{"n_layer": 8, "d_model": 192, "n_head": 2, "n_kv_head": 2, "head_dim": 96, "d_mlp": 768, "vocab_size": 512, "activation": "squared_relu", "norm": "rmsnorm", "norm_place": "pre", "norm_eps": 1e-06, "positions": "rope", "rope_base": 482000.0, "rope_fraction": 1.0, "qk_norm": true, "attn_scale": 0.154, "bias": "all", "tie_embeddings": false, "parallel_block": false, "extras": ["some layers without attention", "local attention windows", "capped logits"], "init": "uniform", "init_std_qkv": 0.053, "init_std_o": 0.0, "init_std_up": 0.053, "init_std_down": 0.0, "optimizer": "adamw", "lr": 0.0037, "beta1": 0.95, "beta2": 0.95, "weight_decay": 0.11, "lr_head": 0.00717, "grad_clip": 1.0, "warmup_steps": 346, "schedule": "wsd", "decay_fraction": 1.0, "decay_shape": "linear", "final_lr_fraction": 0.0, "batch_tokens": 32768, "seq_len": 512, "doc_mask": true, "train_tokens": 133400000, "steps": 4072, "dataset": "wikipedia_en"}
Each number is 200 + 40 x the weight over its row's rms, rounded and kept within 0 to 999. Layers, rows and columns count from 0. The size before them is the row's rms in percent of the matrix's.

# layer 5 MLP up, 768x192, rms 0.122, rows 674-692, columns 0-191
099,188,228,243,201,228,165,188,170,168,215,221,132,157,218,116,232,219,212,164,217,228,153,220,97,236,276,167,209,148,159,217,219,191,141,214,223,267,159,173,228,176,246,226,174,262,160,243,171,257,172,151,272,213,119,172,313,187,175,178,175,257,250,248,219,243,236,232,211,244,203,176,152,184,194,214,252,197,226,195,193,284,132,182,235,169,209,305,144,175,188,231,187,142,231,193,208,186,181,170,139,177,226,280,182,181,277,215,214,221,234,203,190,186,210,194,192,208,207,145,172,171,189,187,193,200,174,225,195,267,229,184,214,187,228,201,124,242,183,145,212,164,224,131,218,234,231,193,202,177,273,215,179,229,242,243,184,201,172,163,153,180,230,248,190,141,257,241,229,158,120,235,195,206,226,284,134,209,211,150,134,206,67,214,207,224,160,167,181,203,160,135,237
101,130,150,161,171,248,165,222,230,254,179,175,241,200,161,206,208,178,131,249,243,219,230,257,96,210,173,202,153,167,206,161,263,203,219,124,223,213,190,198,216,216,211,123,213,158,155,176,225,219,210,185,227,180,154,173,305,173,174,150,153,200,206,242,244,134,234,201,231,197,249,113,144,177,191,221,235,296,149,210,220,216,187,219,202,216,162,250,291,213,138,265,178,158,204,142,129,205,166,300,172,174,145,253,170,169,203,247,183,187,181,144,166,178,202,198,227,203,301,191,263,200,235,250,163,146,168,166,215,209,211,241,245,236,177,171,259,212,212,157,195,198,148,170,185,165,189,207,199,202,173,184,204,192,195,219,197,161,167,242,169,231,194,187,212,189,185,303,197,195,220,151,200,187,134,237,201,198,189,239,156,218,270,177,280,288,298,176,257,190,212,147,228
114,146,229,185,157,165,154,215,205,227,200,210,212,158,169,205,266,162,172,170,205,202,191,195,225,280,142,186,131,169,163,226,282,218,188,134,198,245,233,244,136,120,200,200,154,205,195,165,194,164,214,218,168,175,197,213,231,196,185,248,195,214,184,94,230,191,247,153,140,226,263,214,132,140,195,162,201,153,207,193,158,248,218,161,274,156,173,262,211,158,219,235,205,162,218,256,223,184,155,247,232,255,211,208,150,172,276,177,165,235,193,116,246,128,162,190,262,162,201,175,243,303,205,183,176,183,186,193,220,223,255,170,186,207,233,143,184,170,169,206,196,175,188,167,176,191,229,189,233,200,262,220,192,134,119,167,175,259,205,143,139,180,205,242,157,212,210,197,227,135,183,194,245,97,142,244,199,200,150,294,240,236,125,200,205,287,176,264,266,200,201,236,167
095,234,166,96,217,205,210,191,201,225,200,157,197,213,212,244,231,152,210,267,260,281,209,209,178,233,197,156,169,223,192,175,240,136,197,161,207,233,253,230,222,199,249,231,224,242,247,278,222,209,218,181,88,245,147,209,220,175,298,197,278,214,212,175,241,226,192,262,142,261,185,152,135,173,218,177,228,217,217,202,191,246,270,185,215,240,213,263,196,205,171,237,142,153,222,216,256,163,205,191,234,276,194,202,260,139,246,210,264,200,185,145,174,122,161,213,200,231,218,214,218,231,264,184,171,205,179,288,256,209,222,195,188,193,252,189,209,170,98,266,227,190,207,223,231,189,175,228,192,176,164,147,201,165,168,168,116,196,184,180,144,237,181,287,185,150,175,186,134,122,189,199,173,96,204,222,221,236,223,163,164,217,150,121,218,170,174,182,242,195,178,248,150
086,175,132,131,207,244,225,177,199,221,218,179,263,219,246,164,210,246,177,154,258,215,106,230,134,240,198,226,135,208,210,180,166,239,140,249,246,186,157,255,254,189,238,207,264,119,257,170,191,275,198,246,167,269,205,202,202,213,233,254,264,204,228,173,249,243,228,198,137,310,198,141,117,230,251,176,272,233,143,141,202,175,200,254,243,222,264,256,243,106,233,226,212,123,197,198,182,198,192,186,213,134,146,169,223,164,181,242,215,201,241,162,171,229,208,146,222,191,195,181,182,237,183,192,214,128,244,210,187,291,151,206,213,231,151,168,174,236,223,162,245,167,165,241,189,222,203,195,174,220,172,157,128,235,189,193,188,239,148,172,242,208,202,193,167,208,156,241,188,206,215,157,233,168,153,234,206,169,193,311,194,204,215,231,187,259,229,144,237,233,157,183,150
107,191,124,169,149,210,212,292,193,221,128,144,206,212,158,200,221,245,168,262,177,254,240,235,149,194,251,190,240,227,172,231,171,218,141,137,227,220,173,157,165,233,180,192,190,150,197,162,206,222,123,271,207,203,210,183,193,187,217,264,158,157,210,159,182,134,245,232,222,279,248,157,201,199,228,296,302,192,175,82,211,235,170,177,212,247,211,163,208,169,238,284,200,109,253,160,182,252,136,179,197,200,199,173,230,162,222,199,188,142,217,187,207,192,231,236,202,232,213,199,207,189,223,263,158,188,222,194,202,304,166,192,223,229,237,225,207,239,182,218,227,174,196,223,210,193,201,177,210,216,194,207,217,204,152,175,199,189,187,133,114,171,212,206,214,218,234,196,232,139,211,131,176,208,152,189,304,250,249,174,138,113,164,189,215,198,187,240,260,252,182,228,75
103,222,168,161,182,306,205,194,199,235,199,225,229,216,188,161,192,230,151,227,218,229,212,208,214,254,192,228,120,272,154,219,166,182,217,243,214,182,254,231,162,153,169,196,174,234,216,173,224,230,214,186,198,268,178,139,133,236,211,273,181,269,203,258,179,216,266,188,204,170,157,214,236,171,221,217,211,199,200,124,244,241,167,177,221,147,158,223,191,208,148,197,162,122,256,217,170,197,195,250,242,251,178,157,276,223,221,227,193,236,164,210,184,182,206,185,188,216,171,117,224,221,162,242,177,223,216,148,238,302,281,182,191,166,222,183,259,178,229,229,237,135,198,261,105,302,187,195,238,117,178,213,152,168,206,171,235,240,126,112,170,244,201,218,257,187,196,166,198,198,117,191,151,161,207,244,126,187,114,228,195,251,165,160,204,247,219,217,237,295,158,209,197
096,186,202,169,203,209,151,256,104,205,241,203,186,156,232,217,179,187,134,208,231,228,166,230,160,116,187,180,203,216,204,231,145,173,205,190,171,171,211,182,197,128,200,238,189,80,183,194,167,205,161,199,188,251,218,128,224,219,181,161,268,230,195,266,176,300,221,228,132,172,252,139,253,264,162,251,274,233,196,170,199,173,184,176,171,177,162,181,219,197,177,195,219,221,191,153,319,243,224,190,212,185,252,274,205,209,221,265,147,93,254,213,241,121,182,195,189,188,192,161,208,215,180,188,204,163,205,219,183,203,199,237,159,203,255,249,223,223,212,234,209,227,245,250,170,284,186,183,200,165,154,187,229,175,222,211,167,161,168,248,186,185,249,271,268,164,206,147,199,183,141,176,309,155,194,217,143,216,215,192,151,146,159,91,225,256,130,190,189,188,218,187,173
112,164,178,191,156,150,196,220,244,217,230,190,198,165,169,165,212,180,145,149,222,231,176,190,150,214,214,226,150,168,142,122,211,237,194,176,177,213,137,145,184,173,178,201,201,232,170,155,163,207,167,219,187,221,142,161,197,219,161,128,268,195,216,177,218,165,310,232,151,176,185,191,178,180,148,170,210,205,231,183,214,258,149,286,234,159,243,162,219,165,151,191,182,202,265,126,235,168,196,208,162,132,162,191,231,219,225,146,161,233,210,139,182,190,197,221,163,256,178,239,179,193,208,173,102,194,162,202,171,274,262,200,210,250,231,208,262,236,244,136,256,216,190,209,86,160,177,176,205,211,285,190,157,169,143,185,180,262,147,166,173,201,190,173,248,149,153,241,215,284,105,214,192,204,241,195,209,290,238,195,218,246,121,198,231,238,196,291,236,253,219,130,161
102,156,118,222,230,133,169,235,239,193,205,194,247,273,219,148,134,176,167,243,161,240,161,138,232,218,248,195,195,133,129,294,234,248,200,182,197,281,183,197,193,180,149,154,238,237,214,220,64,185,153,215,216,234,145,269,224,160,236,277,165,230,275,131,165,210,224,169,211,201,97,194,180,227,200,226,267,165,220,180,210,214,230,177,158,195,245,161,198,165,197,193,152,228,245,201,156,235,227,164,208,218,119,177,223,174,227,228,259,203,262,222,183,156,195,232,197,237,215,156,158,249,216,240,201,171,182,193,183,269,223,172,205,192,257,280,205,147,184,112,204,123,154,172,158,247,190,168,149,256,243,145,208,197,164,182,217,235,199,174,213,175,161,181,213,219,227,239,225,219,199,128,194,158,112,229,235,183,221,247,199,267,166,167,184,200,233,204,144,234,169,199,174
098,175,131,164,99,209,253,228,171,172,204,160,244,177,196,206,222,177,158,219,160,166,217,210,218,161,249,228,124,157,228,154,180,231,181,252,137,216,193,222,251,106,156,183,162,213,176,175,154,275,184,185,136,224,175,173,211,177,188,252,177,227,166,161,217,243,198,140,247,208,238,200,247,212,254,236,228,195,263,153,170,178,187,260,245,144,229,216,170,223,178,165,266,157,205,190,248,214,183,223,186,214,188,250,151,236,250,262,187,260,166,216,267,137,156,235,212,208,159,143,199,317,178,185,259,175,197,206,280,162,281,197,200,222,257,260,182,169,233,228,294,79,195,255,183,231,193,197,254,251,181,201,245,163,170,159,251,256,160,148,215,205,179,200,279,127,256,154,201,201,219,170,240,195,201,221,216,158,225,221,204,200,169,220,207,241,210,212,143,144,231,243,218
064,185,218,159,151,248,249,277,167,284,203,137,268,187,191,167,250,184,146,246,250,171,140,219,172,181,295,212,174,173,157,130,227,199,163,216,162,184,229,172,218,178,220,216,167,182,216,225,116,216,224,232,171,246,122,217,209,159,215,181,226,220,189,120,189,252,181,200,186,288,176,155,168,218,179,161,280,195,258,154,233,235,181,231,254,118,210,320,179,139,196,209,221,176,272,206,234,163,166,244,177,149,202,247,204,163,267,176,208,163,174,206,185,191,220,225,257,211,251,220,247,187,215,256,204,132,137,208,251,198,172,183,166,246,216,187,176,231,214,165,212,183,159,288,212,242,157,208,223,202,168,133,239,185,231,177,151,229,150,209,208,204,177,274,215,167,204,284,152,172,123,195,229,120,195,248,193,218,175,266,218,266,146,165,232,193,190,175,205,203,212,247,146
063,196,166,125,166,228,256,283,154,236,183,158,246,157,185,115,231,214,168,201,170,187,160,150,145,166,228,163,174,142,200,201,194,214,178,228,202,206,241,129,231,171,238,246,166,156,169,223,134,210,208,254,147,213,163,248,297,161,154,221,225,296,254,134,258,186,242,288,200,233,143,185,163,180,157,207,261,196,235,142,234,231,192,196,236,131,166,219,207,154,200,249,231,167,250,204,247,129,201,209,177,218,221,230,154,169,248,237,227,183,232,190,152,194,238,268,246,247,230,180,158,185,145,203,168,178,216,186,237,236,221,243,191,213,220,215,215,172,226,191,201,179,178,279,198,252,158,148,325,191,212,169,219,147,188,192,199,211,134,157,170,212,261,238,220,139,156,210,196,178,198,193,201,115,179,244,173,216,201,199,251,222,101,158,272,216,173,244,166,154,153,243,170
096,158,138,275,175,170,155,180,208,163,172,88,271,207,220,208,190,210,183,215,229,212,242,180,177,120,235,204,244,171,189,225,219,284,249,198,222,223,173,125,197,212,222,251,199,159,207,97,192,203,175,237,172,156,198,199,265,216,258,250,203,184,220,234,222,257,204,238,230,172,174,160,140,146,241,183,217,219,240,197,230,173,220,206,214,180,193,275,160,166,179,140,239,172,248,218,161,176,168,203,144,196,177,179,215,135,198,226,192,197,209,141,167,187,157,304,251,316,207,162,212,223,251,251,117,129,155,169,178,211,181,132,211,153,171,249,191,241,115,133,204,210,231,184,141,233,135,182,213,184,239,193,187,244,134,245,206,175,165,147,207,192,230,233,137,219,249,195,192,203,219,109,237,197,163,252,287,155,196,218,198,155,211,211,247,263,171,244,220,175,153,179,184
083,186,155,186,218,188,169,229,247,186,96,107,164,223,168,234,163,199,102,233,206,160,176,109,160,199,204,205,178,244,115,202,193,250,169,179,256,195,233,166,183,133,248,174,261,225,126,216,146,247,202,202,177,264,88,184,147,186,157,200,237,206,222,163,178,235,214,168,143,232,159,173,223,245,218,236,215,166,248,191,242,167,197,178,265,213,201,218,199,256,223,187,225,255,157,118,189,226,194,207,175,228,217,188,270,188,254,194,223,95,302,179,228,174,242,156,199,268,187,216,212,223,205,175,226,152,275,133,192,241,199,216,221,174,180,231,156,155,221,166,275,195,203,216,179,179,150,135,198,222,148,173,227,206,172,199,186,234,206,209,142,195,210,205,162,256,223,224,264,179,206,192,202,270,220,167,172,230,181,295,162,270,222,168,129,163,246,196,169,278,211,180,200
082,155,197,218,158,175,273,167,204,197,143,181,155,235,166,169,146,203,175,309,175,254,196,161,222,184,211,263,208,175,178,258,242,138,210,267,210,294,147,176,204,251,137,273,154,162,223,264,228,227,236,150,211,185,183,198,233,186,242,234,236,251,196,112,238,206,222,177,263,210,220,240,203,167,244,186,245,242,201,156,284,175,231,227,246,155,177,272,208,203,212,206,207,186,214,174,196,152,192,214,174,169,161,211,151,186,241,191,229,186,180,236,184,257,248,240,234,183,210,223,299,142,257,216,161,135,128,213,272,206,230,161,254,174,178,244,223,251,173,236,182,244,175,200,171,144,207,185,284,165,176,182,194,211,101,226,166,175,167,186,182,179,207,255,242,204,211,230,222,108,165,229,203,251,144,186,115,160,227,204,284,272,194,162,246,199,123,189,194,213,189,191,193
106,212,187,266,223,205,206,303,182,270,145,173,195,218,245,153,141,211,120,247,204,232,224,224,179,169,146,230,197,228,168,190,200,165,216,166,145,162,141,168,163,190,278,196,145,179,155,249,207,229,271,228,229,208,130,166,263,188,211,127,228,194,176,222,274,190,171,120,164,264,171,217,203,245,253,234,258,244,156,236,192,180,258,247,204,211,202,247,250,180,198,231,201,207,179,203,175,152,244,241,188,228,147,177,243,221,201,204,168,144,261,145,221,129,277,219,205,291,249,208,244,169,158,224,198,116,241,196,216,208,263,176,194,255,274,198,171,211,234,139,249,224,243,173,270,254,214,131,171,178,167,160,197,218,240,222,196,227,126,133,112,167,180,220,179,217,176,164,201,131,174,184,197,242,226,218,200,268,206,169,240,273,249,207,232,224,161,226,179,235,183,212,187
100,252,178,146,234,162,226,271,158,192,215,242,179,117,196,206,197,207,206,172,266,256,231,172,225,177,157,209,268,219,198,202,239,115,234,226,185,260,253,216,241,216,202,176,164,184,204,223,164,159,192,191,230,233,243,238,253,174,166,238,257,197,250,261,241,219,284,226,184,174,242,147,245,223,194,191,180,190,196,170,229,293,205,196,149,168,197,263,185,168,171,235,194,160,193,281,215,211,197,209,171,218,241,164,211,197,189,218,234,218,182,170,78,194,235,210,191,175,192,209,182,227,205,235,50,192,155,219,170,240,280,316,213,230,189,226,245,195,189,168,172,247,206,278,245,242,180,148,196,154,165,168,164,206,168,168,190,203,103,163,235,264,225,167,227,104,176,240,129,209,180,212,245,224,158,192,211,176,213,251,159,230,203,120,204,210,229,250,194,209,113,153,187
098,198,83,242,209,247,251,218,205,224,198,245,148,277,199,157,160,226,217,217,157,141,146,215,192,212,224,210,202,148,185,205,200,196,195,143,155,259,246,176,251,158,206,187,245,193,240,164,188,273,200,239,201,210,123,264,186,230,184,249,233,222,204,200,146,241,240,177,210,192,245,143,209,192,221,282,204,249,192,160,258,232,155,186,207,167,194,230,280,266,163,151,200,242,202,157,220,194,212,176,203,231,212,139,150,152,226,192,166,203,195,169,202,126,146,155,241,231,205,217,242,263,150,176,124,137,238,245,256,341,193,191,243,162,199,239,284,195,117,210,219,246,177,226,162,248,113,162,196,175,177,232,208,205,170,132,213,265,212,142,174,212,178,179,219,197,252,199,232,228,204,197,211,134,175,217,201,218,136,246,129,220,107,205,192,173,163,170,187,175,229,246,225
# layer 5 MLP down (transposed), 768x192, rms 0.111, rows 674-691, columns 0-191
098,194,185,123,202,193,216,167,239,177,240,191,143,195,211,129,271,171,225,142,150,165,215,185,187,229,171,188,217,197,231,229,232,254,171,223,230,173,224,182,173,180,153,183,193,197,166,208,188,183,218,227,187,169,181,121,207,228,95,236,183,187,213,202,155,163,181,210,202,224,223,186,210,153,230,219,181,154,242,161,142,238,201,148,247,195,214,215,222,255,181,209,215,175,136,168,141,124,200,233,193,238,195,246,121,156,161,156,272,126,233,201,158,206,166,194,225,218,180,141,124,262,139,130,207,168,182,211,249,212,180,205,206,249,108,173,148,157,172,227,199,179,88,182,181,198,247,237,207,246,147,277,219,222,68,231,216,151,164,212,222,157,131,190,203,162,273,138,233,187,202,163,139,190,210,215,100,144,192,119,236,191,161,173,187,220,285,148,224,195,249,224,198
103,161,163,169,233,241,210,194,190,208,173,221,203,221,279,224,146,216,308,217,222,193,201,154,223,219,225,257,181,290,200,230,232,185,239,175,182,185,139,176,217,246,239,212,253,203,146,165,202,188,166,161,259,198,151,136,194,254,198,214,159,221,135,227,240,226,215,203,297,188,177,155,160,177,226,243,213,168,150,152,249,240,256,243,211,206,219,311,188,170,214,237,194,167,204,197,211,288,146,229,277,223,218,181,204,147,211,197,146,264,189,135,150,196,191,136,184,154,218,193,141,178,136,212,211,187,247,200,143,177,160,174,166,218,257,140,213,264,254,233,175,222,131,161,186,191,228,186,162,291,211,223,156,167,161,182,159,222,233,264,210,226,199,162,263,174,148,265,182,178,172,150,218,179,177,153,72,236,236,216,196,181,193,200,230,156,127,215,223,157,279,220,242
109,174,250,194,194,192,238,194,252,260,172,198,155,188,153,160,223,194,212,150,200,253,208,118,193,130,211,168,189,171,170,222,192,175,212,148,188,202,256,154,247,243,142,231,171,288,142,312,200,224,218,215,165,194,165,111,165,255,213,204,228,250,200,153,181,290,223,213,170,183,194,138,174,270,233,247,176,160,169,241,245,134,243,280,221,258,153,172,163,218,173,131,157,190,163,205,221,179,194,216,247,206,221,192,173,280,158,226,197,228,191,213,239,196,195,164,206,204,124,180,186,191,210,134,283,276,220,234,231,115,236,219,187,237,184,193,267,159,205,212,205,220,192,256,224,182,161,237,250,221,234,217,200,215,208,220,188,158,324,223,205,243,212,217,228,180,228,227,227,160,271,154,205,172,184,162,205,237,170,206,190,184,241,151,110,248,211,144,120,137,153,225,263
089,200,236,164,235,204,186,156,201,248,251,182,151,171,256,254,179,142,216,262,186,212,293,194,229,198,278,92,250,142,248,95,173,219,241,198,191,200,223,254,263,224,247,180,221,196,216,247,204,170,170,144,276,209,152,171,172,197,218,213,222,184,129,210,260,220,176,197,234,173,130,198,202,209,174,142,206,199,189,219,166,174,181,136,176,198,255,206,164,231,148,203,138,145,182,246,176,152,224,226,178,218,214,141,70,205,216,254,239,203,209,212,164,167,235,181,250,203,210,187,215,233,204,221,265,131,246,167,231,199,231,167,196,129,195,203,259,131,222,259,218,173,209,195,225,222,248,194,276,297,216,201,165,209,226,162,199,188,270,234,176,248,247,184,212,189,214,245,170,107,227,154,152,174,256,185,228,215,252,135,236,188,159,234,115,191,178,150,230,199,210,255,214
092,196,164,173,271,233,171,241,216,234,213,149,181,243,222,225,211,191,201,135,243,183,198,243,205,216,157,147,224,165,210,233,173,213,144,223,209,169,173,281,221,195,151,189,226,142,197,195,218,208,147,179,182,249,193,134,175,176,223,241,205,215,159,172,179,229,203,198,248,141,190,159,193,212,259,180,248,265,102,188,236,200,209,216,201,228,258,166,166,176,202,218,124,141,212,197,105,239,237,183,291,158,203,178,226,187,160,208,120,151,217,207,243,187,140,172,205,115,174,178,165,204,228,295,226,147,135,213,182,251,162,190,229,141,190,237,180,224,213,245,207,161,248,184,227,150,179,253,117,213,133,204,165,251,230,264,256,182,192,225,248,218,227,169,190,249,88,203,219,243,243,124,261,198,173,212,239,161,221,213,144,175,237,308,104,191,221,202,246,235,219,175,256
113,218,205,203,220,227,227,177,205,170,197,205,237,255,219,152,124,202,236,198,251,206,255,165,208,194,249,186,237,244,235,288,133,144,217,216,173,167,191,214,197,160,202,195,220,217,179,126,301,153,175,191,196,176,224,280,227,229,230,171,129,179,192,257,264,155,106,171,210,156,208,276,181,148,202,253,208,141,228,217,177,216,185,193,241,178,198,189,242,185,129,210,217,222,235,185,177,309,147,172,165,276,133,170,224,170,279,186,182,182,259,169,121,231,190,236,203,182,211,186,229,215,208,236,151,148,210,237,167,243,156,184,308,204,185,173,309,199,151,141,187,245,153,197,221,113,153,152,141,277,147,239,189,215,198,213,238,183,223,250,175,207,164,135,204,229,228,146,154,231,153,217,171,237,200,188,271,157,153,232,174,198,161,189,217,186,211,231,222,230,182,262,187
102,218,173,174,203,150,255,235,217,233,202,183,204,185,221,161,235,266,230,264,164,203,292,211,240,163,166,215,173,200,140,231,240,69,175,159,240,139,170,213,173,171,191,190,239,210,167,193,235,257,270,222,209,278,170,232,207,202,233,200,223,217,228,146,144,177,203,155,175,216,181,191,126,256,251,148,192,207,239,220,222,263,217,171,202,112,245,93,185,151,212,231,179,194,238,273,205,265,237,204,227,209,233,243,246,166,165,202,235,150,229,193,170,225,231,190,216,190,181,236,167,227,173,227,216,220,253,192,143,219,239,160,217,171,192,155,159,302,169,172,173,252,208,166,165,244,195,156,196,230,223,303,156,190,179,161,224,173,258,271,211,287,226,258,217,166,192,261,218,151,196,208,249,205,194,197,288,206,207,183,239,185,253,160,171,288,146,249,146,164,255,236,214
098,189,143,211,211,195,249,235,207,121,139,192,289,236,175,179,181,266,257,223,217,156,185,236,179,196,202,218,176,245,226,147,133,141,253,218,165,137,114,240,172,169,222,205,217,162,172,213,271,128,235,201,204,260,183,212,199,216,170,227,186,227,155,255,240,167,197,183,216,199,279,211,181,211,181,144,237,209,134,211,170,149,206,251,219,135,172,208,190,210,197,145,223,184,163,171,183,237,142,241,171,199,247,158,215,219,204,256,165,215,156,208,162,301,235,171,251,199,145,265,132,175,161,180,117,217,236,148,150,252,162,181,202,280,165,183,164,190,185,138,188,237,105,216,219,167,200,195,220,258,244,230,166,190,152,181,205,251,181,167,236,241,264,229,240,187,154,228,208,180,198,154,247,142,254,156,239,186,90,142,163,187,202,197,231,181,139,282,203,205,174,238,141
111,247,186,224,100,285,256,191,206,200,209,169,151,175,211,193,203,202,160,197,256,194,167,246,228,212,140,178,136,223,233,205,235,185,193,281,267,172,207,220,235,270,282,252,255,222,179,188,165,226,263,173,205,195,177,120,158,166,220,151,269,228,188,161,260,215,249,211,209,256,141,220,211,250,177,165,276,170,139,239,170,202,198,193,245,231,174,220,205,223,196,212,184,148,180,153,173,207,195,216,246,244,177,163,187,238,210,209,249,267,118,244,161,316,271,162,261,225,176,301,230,167,178,259,281,204,199,204,184,187,207,173,178,244,206,175,150,164,201,237,181,132,295,183,213,213,216,217,154,202,273,179,203,176,197,226,200,173,181,249,203,162,224,227,197,246,155,166,263,208,228,205,211,246,169,191,208,209,145,233,228,272,152,237,294,170,182,152,189,140,207,152,180
103,252,267,181,179,215,231,147,231,226,213,161,150,191,228,198,296,226,182,179,214,187,179,160,207,267,181,193,195,293,256,119,178,188,143,177,199,155,188,121,224,188,143,169,189,275,223,214,221,219,231,189,242,183,267,177,178,217,263,235,161,171,221,233,164,245,249,241,178,250,216,243,236,214,226,233,206,228,220,231,268,229,276,236,135,189,203,217,201,273,229,171,213,140,175,216,287,188,216,210,247,195,207,169,215,239,166,202,128,178,263,154,241,211,173,180,188,199,200,193,197,213,233,141,308,185,134,87,198,208,206,192,143,232,123,147,209,192,197,187,217,225,209,277,216,130,247,197,195,136,215,176,169,166,248,179,184,153,178,175,228,196,111,153,179,231,195,234,194,214,253,266,170,100,159,185,191,234,200,120,171,262,174,230,179,242,151,198,164,193,194,135,219
101,152,218,179,212,187,220,124,184,204,186,201,145,174,181,216,193,215,192,96,222,151,244,225,234,270,213,225,195,215,224,195,117,220,152,246,236,151,218,168,208,252,194,214,294,214,133,195,227,225,220,223,236,184,191,210,227,253,171,258,218,193,187,224,227,222,235,201,196,203,202,186,203,252,215,204,203,158,150,178,207,244,198,200,182,252,135,194,248,258,152,156,263,167,180,137,191,181,244,129,241,172,210,180,201,192,274,191,241,214,61,234,122,225,185,228,228,164,171,129,214,180,141,115,160,238,143,215,211,216,281,212,160,133,141,213,242,125,228,200,188,229,207,160,172,243,141,238,186,147,176,244,202,119,121,226,198,193,180,130,214,240,196,182,224,169,220,136,215,184,194,162,173,208,269,282,219,155,102,236,155,200,176,196,158,206,150,257,131,196,216,189,229
055,199,160,277,193,140,232,192,168,205,168,200,208,224,190,194,196,251,229,236,182,230,210,175,199,206,225,209,295,183,129,172,158,204,135,161,197,227,106,205,174,181,215,264,215,165,219,257,202,230,214,222,197,244,188,216,143,200,214,196,198,235,95,196,210,238,254,233,192,236,261,176,218,183,207,254,168,217,174,152,171,222,234,269,134,231,182,212,203,244,229,228,216,224,101,171,290,152,202,217,204,239,202,256,249,141,192,256,229,189,236,170,143,235,117,248,196,332,167,263,215,162,191,201,184,193,231,225,128,198,205,207,218,257,198,189,212,212,177,171,297,197,292,252,212,180,189,149,244,256,194,231,144,185,185,153,207,184,184,183,112,279,229,237,282,223,110,188,169,200,202,147,203,146,237,193,227,213,251,160,280,164,154,217,182,166,229,196,212,222,236,237,206
054,206,227,210,266,175,218,185,248,260,245,192,176,224,197,188,256,209,250,197,222,319,135,143,248,188,241,185,219,215,178,223,221,179,208,137,163,152,190,92,260,278,217,243,208,199,134,186,299,170,205,211,231,239,185,228,126,258,258,138,164,214,179,231,253,167,177,188,145,191,180,253,260,176,195,217,206,253,151,207,136,118,227,190,202,232,189,142,251,257,211,201,171,251,245,162,192,276,239,181,219,203,178,199,215,258,182,140,168,255,236,196,178,166,179,195,195,173,148,231,225,181,200,180,188,213,236,181,184,182,191,201,217,274,159,203,125,160,182,176,172,212,264,174,266,199,185,186,177,273,226,211,197,239,179,269,232,227,213,279,138,239,103,162,169,169,237,176,168,198,144,189,160,195,229,176,270,195,239,181,181,178,270,179,226,233,233,205,208,220,234,268,292
097,245,212,228,117,191,234,242,140,137,199,221,201,202,254,185,200,160,279,145,225,166,184,190,200,157,245,193,237,208,246,184,183,162,160,179,146,141,131,194,226,223,231,202,275,214,207,85,168,257,189,180,213,170,198,166,213,274,282,147,175,167,242,227,220,261,177,198,190,207,194,182,290,126,247,161,189,206,158,206,164,161,164,154,178,141,185,222,262,229,96,162,228,197,269,335,227,226,196,164,195,178,236,145,194,167,199,194,170,192,199,186,204,242,258,194,131,199,145,176,238,212,151,145,197,193,184,242,206,192,192,240,180,152,161,199,243,180,185,151,125,183,178,230,183,151,196,194,215,201,243,177,182,242,150,213,247,221,211,208,203,158,182,152,252,127,182,96,132,153,220,158,228,229,206,283,181,259,174,200,221,189,184,256,226,247,243,156,162,202,219,220,156
080,182,258,179,217,205,159,171,264,180,210,140,124,165,155,212,174,210,181,252,100,225,168,260,203,190,139,272,249,225,207,148,251,234,286,151,221,137,264,207,196,247,164,125,190,222,216,184,273,212,155,239,153,187,199,151,172,211,204,266,205,236,173,221,139,226,153,289,242,210,136,169,187,211,213,186,186,226,190,187,230,138,231,216,157,159,148,206,159,215,290,212,213,288,159,217,138,244,243,247,177,211,161,159,224,213,164,125,160,169,195,186,272,224,199,176,214,167,199,235,157,187,225,134,212,188,238,198,176,175,207,149,182,132,167,187,165,193,206,198,191,176,183,223,201,180,252,246,239,222,178,186,242,225,220,232,213,252,228,306,246,161,243,192,152,244,201,208,253,258,189,299,206,214,220,171,197,256,250,210,198,187,241,216,117,136,183,196,257,192,221,130,137
086,188,189,198,227,220,177,259,174,173,217,175,219,182,199,169,279,135,169,119,265,157,204,230,222,181,210,187,180,263,160,208,194,256,156,222,256,199,227,217,260,230,213,202,194,172,215,205,141,274,246,220,126,243,251,202,127,237,213,148,190,222,278,224,206,314,222,180,167,229,206,175,242,218,264,177,152,201,181,256,111,203,234,105,184,191,190,213,242,149,260,223,152,202,212,209,215,199,224,212,228,215,209,177,241,166,261,200,226,158,146,172,189,133,227,193,228,246,161,166,113,144,169,157,265,177,214,158,152,168,184,229,152,218,260,88,200,210,229,166,270,179,196,216,179,219,138,215,180,271,231,206,197,175,196,222,165,222,140,212,214,234,261,137,179,217,146,149,197,286,284,149,142,120,254,231,198,164,176,182,175,145,149,221,220,202,215,207,200,214,168,166,187
090,182,249,193,219,217,76,248,204,122,178,217,171,206,183,225,194,130,200,163,195,226,256,172,165,246,257,152,159,135,210,189,230,215,229,158,271,261,182,210,203,199,230,145,224,257,155,201,126,142,190,226,197,150,217,144,235,168,222,235,226,275,184,255,204,162,241,186,172,202,254,227,161,214,186,265,136,202,184,214,122,138,121,237,226,235,205,165,268,191,208,148,204,172,204,191,200,208,226,240,293,207,152,174,246,269,181,221,220,195,206,171,216,214,189,193,88,178,225,179,268,219,124,217,231,227,191,240,174,209,230,189,211,241,235,225,185,196,214,167,153,210,159,227,118,212,203,206,139,183,208,179,243,172,168,226,190,174,170,193,221,255,172,194,188,290,256,218,235,217,199,267,212,282,263,198,205,131,221,234,136,129,200,203,162,185,200,199,129,229,227,98,140
097,225,164,226,255,193,256,201,153,182,134,171,205,191,183,255,220,183,109,218,179,215,215,195,185,152,202,156,177,229,302,174,188,205,181,217,156,118,211,201,208,233,215,171,214,239,186,199,183,185,226,79,227,169,198,230,227,228,229,170,231,195,196,277,226,153,189,209,179,226,278,217,212,181,269,214,238,188,181,146,237,127,185,214,192,175,236,238,231,241,110,233,179,179,128,262,148,142,211,168,204,197,117,162,252,234,185,213,204,225,196,114,181,254,201,167,162,209,210,180,199,191,158,278,150,197,212,188,208,147,154,211,198,258,179,157,221,281,163,176,184,145,79,239,273,210,203,230,190,219,190,191,246,156,232,177,198,271,272,249,244,219,204,177,181,232,201,105,145,178,103,252,202,195,271,150,236,213,178,198,241,208,205,157,135,127,193,188,222,219,226,233,167